Weights of a small transformer language model.
Size: width 320, 10 heads of 32, MLP 640 SwiGLU, vocabulary 2048, 11.6M parameters.
Architecture: rotary positions, untied embeddings.
Training: a variant of Muon for these matrices, 184M tokens, 11219 steps.
Each number is 500 + 50 x the weight over its row's rms, rounded and kept within 0 to 999. Layers, rows and columns count from 0. Numbers have three digits each. The size before them is the row's rms in percent of the matrix's.

# layer 2 MLP up, 640x320, rms 0.254, rows 100-151, columns 160-199
103:607514534491413497447459449499453564524430569403533545459408526486489434552565527409572582544529538451562492506486595452
110:556450507501442525471421464484464495451530491507536462482484493493523576488465479511524552402423482476473529538510483528
102:460614481449457547452599482458417475506515542481485523503448410514516562538535524486470447537428461474562483565516457444
102:466481466511504412481597578378382558585445378428519525479497552517387435528506466546568438522423464451577462591535425473
093:531536428557510506443479510465488510526483535486463485405544527504520533593470487464453375583492529492525504517501522436
106:442458500427499570462531523449393434439453471479478416420437457518474520517365450510471528528439482527463595518593463549
085:406459492439489572523511515430523497419513560583489519465508524541428506553482610514387465475401545466529524494532496611
097:533519545587475525608473514503563559438513452423470545451479392444461429578460553463540530528503537419496442501501446447
113:555521528440479451532479464446400591496463492463484449478440454475411518493432471532572433477520500522516446595516475485
120:522518454542357483581414445432555545474466528530580452544472443478476518478523556450582562474622510518458514550458552481
095:473420557552612518456504559426423499457520497446410428488538486498474418500489450511549559521525569557531546528542450505
105:576470509480506451526496407581459544418536516568553457553613504463431415508548512488547491565443517496482495500588429520
100:486514532441505409536498563480500460492477507517459550482531337554463469420541580471558515549480385551545521494391516530
092:568452443545553406510487468534422554523506487467478512450524543452575438529552474376513511460487496535520591518458518571
107:547462481411519426485503468425568535429556503488525445535523579375525522412539532385427477484493491508557561502500501504
087:537532500442507460451629499493523492506611462520509557555399484577510508582564507591472468571554519451579551531539512543
098:507438572498486502483578555439498515436564497512540475522506625426566461484546521526524493476560457453473482491552579622
102:519586493457473423484524474527472446596577481496436476464471488596486586512507547521510516535546544484475537513458481464
086:434507475442456492442464471574494501512516520533515468568528541547525516483413499431451366391470534518556589433573470588
102:572441513513561517449500565492519510524439498426436549495491597472421505542484409518572533533535502472556470496488557606
106:551498497434430414439574547502472572547510449562530503622580517464456450541538475490524473482490592511493602585537531467
096:511485549522517431548422477544556500474525504488546377509457485511517494447530576441516544544505487547514548490546535621
113:414522510536532473512495380474514459462540603428525533507450462445565494644557497498533472489545546478502472533522525438
098:422563478424506461531405509586577571575478572528560519545444611510547539596505565525479505598502515495528506544381486469
116:398506485441572506463522446580541491438551493511509389538491520544466511423410510481545502545531459517465568402450422486
097:396504545484484454482412475514453574475444465421417485507476493473504502502526509477476597524540541549564548456539533442
100:472488508498486488497488454431543409527414517467520461495547486490559540564384496476533489528363459517493599470636529479
108:534565550565577484487560468460495551522465494457469568455476432566509486534557548502455524484557550498456476507474467518
099:483500490505436504592486539528472486412442500489474460556479506540528514451465538352446548627512512495414542455434435469
098:422470569565436456468524570412461478599460610427446554555450484494538558521578441535459588541533452512496476460630463534
083:585492431630467549472447564477449432558532584587554526535468518506454402479506528437584461533510570591483554550499459474
085:413455476512561522531505425550596453546424521466490523338524447548544470476479501435478411514534545552491439584530403517
107:513511481460483538487550493473416490564559492558533480538501524502520491493447399443571588564543529505415477488486562500
108:437508427465543514471451493464580524603481442418526479403484458453533503554526494501471455462595543548512530481525446511
100:457418623478462497475479548478545472488507552523478441544507428511454504425390458448477485484534426554460591536529560535
120:536505526521450528507550439458455521447513421433455547496508417612467606459582571507472569537510483586486509585453464464
098:517563484487469399450493507501476560566459494492468511529557550521587498542541436498464508472587539500513458447466405533
109:557533458523505557521432548468518515517523507495573420508462529524476471539533558488487498575437608545525512436451469510
111:482513495505532491529549597409500495484569472516467528521456590407538519358491511453522508480564500522506487466507547462
120:431500540450444522480523498554542578464493479443598591483579453507562503538603578496466536561471456488400502509426489491
096:476556461484502513562450637491512559535525559563570376568490464474528530467487549455491469407533455454576479472447461506
095:554460457513480562479433444575555475522442475544491482526494576520582574473506479471485501558456477450582486490577545571
078:511514500531514454489433413450479475457463525530490551489583590430478580480559499472596481482495461547608452623434441502
090:498480530610445464445470502490482504441543530526447423513507546504497478451470516433585489483456424461505502556506472541
098:605546423556568590473427470572424559461518491534564542456522481534533531495431509565617535517514489456456562552507525461
100:520468447554422516520453476494519560571496568532421499517516494549546500490581604533457589457533528597491412579464425588
117:534521497552524452442437404636433515512538462501440635455436535602490499406490534493491520534548458444500547446479441545
096:526432577474547442595445596520554485526504396411523556486534553505504572549526481507488527509470460592508379472494516553
102:460590412575527587495538500526562458478532514483594482481488442505580473370442453508521608536482512468530409421653439486
094:471498456504501448578544397552507363575519473509538432430525506499479465487496490549559466549456498474562527536460498546
106:499537452460479509554540624520492482566491406492544399489488498510518451449464524509513566494471512450486415536501429489
106:628399440482493474440524554451464515480618511528489486487539466461432561471505490380450516464498512441404484483533560482
# layer 2 MLP down (transposed), 640x320, rms 0.127, rows 100-151, columns 160-199
102:517558535546485439525493519529532591462406497540555473531554470451497508522509471576599485603441444469502529522476504510
111:463550494514495481495520590492506499397548423468505564543519524600541525448465493386478575517499612570545485445502406542
098:432496457477489455567580518546412493444537461469560543492530515532512575523525519494381452552530550499599473538600462476
096:468530550496527467572463505550480514518498575471454438549472448567479573449531585532446526547458505442552530514404580561
093:599488504530511482578434484456518539502459474494456394476428474443459449477552494479492478445502441485486499552505435619
110:510461626482460527503524531535458431514489544525496449500457507476503506554509417438548572353427490548479545468439438457
091:567537523484436555494472550540358474575544477432485460447543548438520552540488562443492550469533494502518499503514490475
093:511490525480525454440486437492464390487456543562423386479488491643457538431551510539519497484543483538478426509476497514
102:540435428546513602502413528486565552495470509377574581524526513520587439471485492580557462516493539499498446537472535502
110:460506561554598475528545497448445532484607484438504561426505398531530483479540484554501509537487415482427450477534507444
097:517513499557525548460448506466507561503478480576501557465502539502556615544517434513514501464540475488543495499541499554
104:499475405562559457423487428542483594469392485445503546527468488365459544435521551551518540476435533543505501505401610493
092:545438394592460567450406409526516501421543489475494409495466531535430563524551470563490446500527599526394486513469424455
092:517402459480530560458555476440554525524499532498539555479488621494455474551479566472459501499553461536541506597520457511
104:525533583614468505543429508497577519485522456478493518480546486498466539424420425487603517463471479483510513464489489453
098:443432575422542455475523491510534589550500493427515528445508435463432492479407485518486525485499531509512455457525508548
097:526392469583537442513595502540472498439552532557439574540565450482488573475574569479447600494454502580547480507519485489
102:469537469502552550545498418495480525475525495478558554568559431537461501518477404484546433506411601451451592497411465550
093:592374509497524468509474414567473523456547528534432522535516487589516454479523487481471436596497532492392536518544629539
104:492517568490448598490498534500437526541552473513499411493492546525549508536433474409559456517444514501376490552514457555
104:452483491550457527384504501512329547432559573562499485490483430565478457444556430565582520587478530515444440453546372514
091:515463424431522554526554524476458525430519546515427551487517516422518523477504395428441423484474524473552561479450471518
102:593514471521609535500427541509448570572499524523524477495482455469473501477571562378566496520552461441475529502506485515
097:472600471480457434548425602422450512557521589466605431526551533477501520490560506489549538449418460465521522549508423548
102:506508449557437481633397473414392580528554490470517523510588512425569449473469410508545590500562455508557487603470538494
099:468497530472437472514508517458482538483545481564515504471513475499444521484573478550489589590468482472554530496617456525
103:455461485487442461460474496490439548405473519439522519514503538418534482502514497510432520442450513499461508541500515489
099:477523496555545440548435540444564525502444454496479498425541436411501466485493474571434512410435467482455500561442471478
102:509485518500518430511518425471500521451577542505512522554529478409432507491558519511470485454443555482417442469475491594
101:455437477521538452463475490445572552556588526587487447521606458463505549434477464585456472551497522466431475549457544526
091:441507568491456512584448497557435413466551500413470386535454487531529541476560576453492478541527477508459506559519451398
091:438575514478489453466425546471490518566465578537520528572437575477504570481466600525504513452447499568599462453590434544
107:476517550435438528522438571531486531478459491514466525521439483540483473509596582423379466580509493540454415524484510480
100:524531568445493457535469510512479496474592476487507570463453535568477385450515596378499513510438526440532436483465570545
108:421505485452483540531567419513544505506535582553433613449455514477464480479422507547457440546587549442528566476577438483
104:582452516474455519552478492564500474535415507515415429489429503428433448411465491465447551503471387543596490506457539423
101:386529521483611499465533509604436492501523497447492406509517540471548543547480487565546467496521507549387444534518505482
102:444402590556525458531411527495453504412521500442529461533507454537482537414528533499591471468529481561546490528540492477
104:466514521517477568448417494518591549523514448508463450461508572463535480452442519431451472587454524538554500455461514513
104:507541545452429473415512554509528480495476452528535483593477531358521530526446588493506564505412480515437468451495519478
093:447451419454558561509513474571511455517483569417544544353451447600474545593574428483404464622471486421479465621464487594
100:515575554399515484491488436498469507431506449502557477547413552468411494512464526519472597510479469538416527511510465528
091:505479611465417556537482516493402444470444451547543497566435477456486506485542560550569500498597509562550512522557514534
098:512515486551538539478535494465562555579561523535525519536407467478501467493476516480500453552444488502512611459530425534
098:519432447522571507521491506408467546438515442526476447484461430457527482512433439456585515497503542508504440499469589356
098:436457562501540376443482548430486507592448507443569513435571540436503542478542486556431484446595454529501517575548430468
095:506526481411439632541475621480497483538498526479586467602519588535485475493493480537513515415472432450539564503485433427
103:444505394482499417561521425551538505493576462442501430374589548556497492528569506473412482428494382526542483528573455586
098:501497622537536454475481467506465507510549550601557420513453540503399556522483541565518507530450410394497549535505475529
092:487388535594476600570589563420448530481404510486514563622507559466394507463470482491468561446474435551562485525499457581
105:484543472517539498476562617470567406514425475559529509485569481548519592445519533570464568506533440477457485508479474538
108:619428478507507442501465591449564525610517422561525530553476642493499522450500526494447505476542441464515480460495487481
# layer 2 MLP gate, 640x320, rms 0.268, rows 101-152, columns 160-199
118:596513441462524488592543432425436520493438505468492432403493546432546426509536489491557442449460490510537490520543558434
096:532453541625540463492487441535575487512538492501463403510476576526450488477461519482558497507521543472570469361417554531
099:473523464450440429460516514499519506446454526475438481524473470434558572529466496529492491455421559457464501574566525487
093:551437497559507533566531414529519633543491407515489466558524467448546544515466471423568525478471493477512405515622568434
109:471496509509530464492449448533494510466440491507499458540545487481553539492543524576461486479515462524510434549610463490
092:505486446582511489559551556580450485458533437506507398565493457553533414475494446525613518517555555466509522500499547563
096:507586474524440643580574553467457546487547449509462459514465465481477418411497476561496491532486518449467480402475506530
097:438467509485480467510567489439484499474490520593520575518555508590488468520466575545565579443530517483484501463632554536
117:538403545544569478473406554462431582443366446518390479485630413512454541453570536521437623463499524464399322455467497501
104:544460504557557488549510484456478468511494512555537427479534502600474529520461528597570565526485468489542478478520508451
102:539536528514480497517477580520472516569434589421452512565514527476491492497480384558481430481462567503441429433531553490
092:384562542571491544460508522463423476475486439550512440470512537480478480485447458533500514548465528511530512520507392521
097:571461433501550509449658431540510403460478444438502436527430480522521514501484487584540429495512479539483519495568557486
100:388527501482535493479525487464589481441512547503469457526455575484559477580504457494492518487389503534534494433487468534
096:626614438560425565515451545449425519533433482587547459406543477546532525506431495529488486427548517517452546481507507560
095:456495465449541565534504447557475415482384610539475566473471511520429457476553597502444476465542506506479556533559528442
100:582463486454482526524439504444493397465494398472492385481455510483517613494505471497491542407504455498567536492500511514
089:477512506563500412442483511445520508518409508452454530453443462479502431472595449520531537520483563418557466520605438539
105:573424577479513434461539514494481485432505518408433430533529509543437570528505463382505545449540471516489555425480561473
101:483578530437565423478507559482529411497399481466429436500517422517528528444494512573589580462553482485575407484501583422
091:464508385482506590509538509463485534509447458517516526435510549470497512499519548468499482481449560478564499437503474455
115:568534592578550584544485492478502397400506543441441455486311429481467485471545534521579498486466529531478522481534437493
100:499517484390578537518591514550521498471480461476540460465491535497454482569574538541508558465492479506542495497428524598
116:544538473509511548412484496518508487550532519514473477481476523439574542489497415494497517543421532451493526539573507630
098:574588503529379456526482444521536451533475492550470458621441447526558527575540525541627488502408488460510426442441566445
115:486549449436466495460492470458497500525574505431548432516573538496468505492544443477521543491559545487451583398579522494
096:548487586505478574474560407442511503619495462560437449474473542432475514500570526536446428473472476484522429557526486516
107:519479488598441540536435450484450418514461495482514483483541502428514483483523438365454557617497529508574427512479544518
097:521342488504457496489565447526469488500494374539525465516485501412524510383465488622451432547559478502539515508467554454
093:491415415434604518510483542549471498462528503533516536438433523519434607430518452458452545487473475470460571543525495446
091:447575518562478487508566522476545493476491510510502487442440531492471555426464498504524473503420444444468498449453542565
100:464493509525461560533479495552399437520522411515542503499476558586486573375468481516581549465546510575421489447425491496
106:436534556544455460467534440524485452548558454484519464541603436505431488468526543552544493459550503409429482521533494513
105:377513499511423532518509549532476487436491506587435428538548478507509518407471498526553506537562480483521469455540524556
103:464403573570457408468587377390516478473487469481536520452493461552512510544484515558413448481551500513461510543471415468
094:613569485482466524552526498496382465487403455521455540479528470427577516560457511547475554527629534519521536430567488490
105:450513580418574493474567473588504463441411431470502436402466535495601390550571443600547487563498541444393456540577574466
095:547496492478469501519523521465481413535459445472431558484505534484546544579573547447559578571509455474469379507489443459
117:406559513535438459471436538563478494560397458562468482359564389454536473512482539424540516398490489495516462597462533454
098:424619496524459469510443477532466553482465365577491542466533535593469468500541560468436530534476586416509431517551499462
096:456500505451490563426519534500479460494475493545499468437532541468466506565567523449426549535447437597591528488496529446
092:511504472484451506511506598521502491497453415456509522457432478555505487531392561574409617521449468446495631448651506584
097:456458473557516561464588472443548418467515477456484499525568398409499499507486526479466508531533352465514415440482562487
100:534442531481461519548454480507514476457468467478430451467551410449538447478503530516595532554470516408411479452509600549
095:421458510550491517489514481531438481414518333410534501475422491572528546496446445427496499458492537446493504591551459568
108:525550564459475516466546474489534459586536576450527548531482558579471477526458422553405547489457423448520524449492448437
100:503486547512527441494458502485515493551405518446510460466510493338541508554468502508591452532533482503484576537431452455
104:473402603469562563576550485519472491442556476538499361504510448538472472553459484472456542514463470461513423474500415468
088:478450441557542510539472410479440466387597558412532516472504514464477509500510519493517530465612395490433477465466432424
100:507549490463458397541497470603420497525499437491481518513547486527511470439380421549532547544504459468445435455540521433
110:479482575561520529571537498529560424474528567527563506398483483466531522526518520462479494549555465472521599538514497534
099:511454538532488498478476477631463478539440451558458530549548464482559489448517483487485408503500490531459495461410592565